config.yaml
n_layer: 15
n_kv_head: 2
d_mlp: 64
vocab_size: 4641
norm_eps: 1e-06
init_std_o: 0.0
init_std_up: 0.0899
init_std_down: 0.0
lr_head: 0.00697
decay_fraction: 0.455
train_tokens: 104000000
Each number is 500 + 50 x the weight over its row's rms, rounded and kept within 0 to 999. Layers, rows and columns count from 0. Numbers have three digits each. The size before them is the row's rms in percent of the matrix's.

# layer 6 MLP up, 64x64, rms 0.232, rows 2-16, columns 0-63
115:410513489475504440441558445446488544486418383460479500535503532503420445512446512467429471475475545518447517443436477550549417546470531502431478432488532573557541493500467458518485442385374507
100:394511457526469495529458617490526387441515558442445433459654546574505529473547490471497528484515453426512427482458525522530478459515449500583501505520524468443439477467490454486387532470527520
092:522512419489384416516463488550575414518542466427524551525459537513517422548447498418545457480476494474541575498526499558471457442495586503489468449387473403543527573602462475487472509547507526
120:606495480397515488394556555506449490425558442535485479525587517490536540554559488532502513585460492584535475565485513511496502514546454427412540458538576464549450647501551502520521489468527486
090:473471488513509621473533414535463535480591463508442466502569515554394480424518484488562517472480648504547504553508426501544541375544587513535526532502523521475507548436467541463497567494482553
105:587534457482436506481511534548495400465409519515580537561576610512434525404518463457527460445469456570563460470482577487506488439520493477526495424423367437498490526525449531492444511516516518
086:506458563520553471448469468443516525565510437482463505418522465446462424511471560507491566555508499419423589375503491525470464517426466504483377490542595459412570460435549446467522510515468489
089:508529492496528474502607482473394539497562529461389540468535449568531559408502454456409495458476513501488463513552442556466528513487501485538554551526520499480595592557521437486464427451385426
087:450495523487508562388500577445523519584495461531578410457559528519548539544514483443468548463591464543499545472579415414493550537468608414466518540512483521465449440489463527477584475560517465
085:416471529407449475395439480580456518495552431467421526542520461450510481469577494569494421503542523555504557481412436550463545489488560456532486434488541483524543553565530596581492473557512429
095:495517448445478382535406463455510567475585496585435507479473511546589507544503519419479511530487582516481459538506544463526499388472458463520517494414532519506523565519480573508503488400563621
087:535462449473498457499544457451502534498473505463528519457507601512464531570442560513494456423371529536555425538467547458440499455553483515522497480494420402506419377542572474493400499510431556
098:581568555374597506545512523438494517537527536468487454423510459451556500462433490517444492493496398488499530531565518438485560553557388417566473478514477478534486572545553556556495422507553484
081:523480583489470514490439431475465465483582471583487424491496484482557527435445576442446511525520501572549546399562525493509509435529529506542506482411484532469575497588485664489471443487547441
144:492504555468574500530569501500581453478449443533461495573540493523520502496460481487496394571569492457580518473438489515543431687511482423506513495508490561475577519501587430563531483571503477
# layer 6 MLP down (transposed), 64x64, rms 0.153, rows 2-15, columns 0-63
105:542551554471488441429516513448461642536480485533514578529502511587522418539490534422489473522495520505481607475540585522471461530512475426528559491514381487469522484471525454602575451407487504
111:543457494460410516521442519586547499471591484473507469475543594507500521461570458442433607526487408487472526483526508448501482517497339580534500513470561460463516442549575562451457440509505547
107:554484483508419443503468625505525500535541457380532540521419524497531467379394430532532448465473494580502494508397544540529539554450596485523511472463562456545476513474464540419508477517510515
116:445485605530528538476479429441515510538468508494439462406486447504580382413524507421521431475434539368501498476502441477537505445470497534492486492506527546486565410525472495536417464576513574
078:569447528437530540462473416474496502482559435500458436580459579532444625545450521626533558521549518428450515494449442476500515486461476589562507469573521556484529551477434516446558459497453531
097:503443496513461576517508535518512515514588509467589562467536499502447463443400540613524468475594478501423407432502545470478504531518548599557403517421442533444580535537457512467475448461493514
102:530523601505455562404521482508492485511559509489407503456571500523515487466472545482411506560428514589448533413519566430465494609543619522467514482519515558487517530483533569399569511453486459
102:499552516363409422527635504507504534450540403446501470514493513448485473446539541469573501535505487537560452552500444529531544463519501545512447550555374427460512531487553433524495497454537440
106:461437552447512607495555487437516469502552540472511473465488460537562560475489435575452485481488432496439462509473451493514512585516514401387527528483426457556461562402556358499503503546530514
084:542638481454505494472555426433464520482477499481462508483449421542473490514493509479387611433534556497522504529546454575605539478408469504464612551485502541470598472446523481554520485533484521
093:520562523494334473380483458603506478478486494509491532525535461525460439520417557544357506467492445533467538519517471526502458407489532531507464551464548556453499505479455566436488483440430508
086:462562587520507433488432529458587557481430494509524530502428429521521429411548543495490561513523488459503491464491470527501508500510501484560560524530512558466599633555455532559605465463510377
104:491430475496525515411525541519577431449508471451469473476604501441434488600528609460476519604420526489462478474396433521520451546398552463474500505501522486502540477564462460526577476573497464
083:539528628447398489485508534482531518550492461536504451493610444505550498537514564489564509503513543571472500456449527546439491356523547532599446511521551542461500429519411567566525473515536461
# layer 6 MLP gate, 64x64, rms 0.178, rows 3-16, columns 0-63
113:542510461501410421498466599579634484543508417463554472489544539455534579466562529410489592506510466525529414571427469473509481512499402493437569524493518446504458492476510487524467451492524431
132:417531547422541435491554512493484515482438546524466385475593420513523582625481597470490597466498541557580559537548485505505515548504436542492491554492543467484533455506546478537581546450529517
094:501452530454509518473437482364488624503455530447522487515416526481540506597571523535556545547588541557510454497482521466482535481482461588380397556463499525459560495522482470541506419496470523
095:591514533449417516486506501561481474551540426445501497502470485483516569454523389536454476486598533540512507442557417552538462492557407416482524523509534469480537443422458392532523469476500374
104:485540457480549523504535492530423497560379367549509505576432504500495460488510529545506566525424559574503615555511475513494453512424514455446560540541607466539503455417568514506534544556495505
105:516506576447397541444541461505500472583473458439442500503484389521497486452512502544452544513517521548432503463495529406377548607461495471517563546505530498479543513469590561527573475407449453
104:451533509501500547579474527441502532463501501445570479478498451499426566477430555447399481453515524470523520443599439451495536582548504485527505438463557585544589580550442626546579499479502499
120:482438487411505532532486539512475481391574567454612520499559469510534582463484429513492557488522404608488470489442540511527456569566502406434542568521531528451461488445544409492534500521507442
116:488479471421550431440496359496453552452423488542390450535414515425432443537440467519437537519499478545425508490514501538510500466463465481444483497519447440465585501514592515562525436499417475
089:485464476494456515446479433531519444459476595436524491580598455440533474619514513541480502523484415479542598528583415450562493487519432507504486588454485555447486507518508502446483478484374434
086:461471389472578596553495547567429471550562490454593454547590553509521537471528413489556536449495486483547592503564509435494532510457461466497466508489490421534439475438510434498415471564494562
098:495545579480512492530546510470505425549435471537442450470519538506549451588588493568484464551522534513491472461375521570458490512460579598461518517454609554447497458504561577521592451476433521
102:466504498449509456494504566551487570413570452425455521481583450437495457607497439424472570459474480562447492469478437555532486459414504470525427592522554391474479437484544412491514499464478462
053:508453472572450548477542468530517540524468479453537579513478504556403617430471494460439636557546508514508562542464597480527508468459512573544563527542530540496498422524408509542443480439513426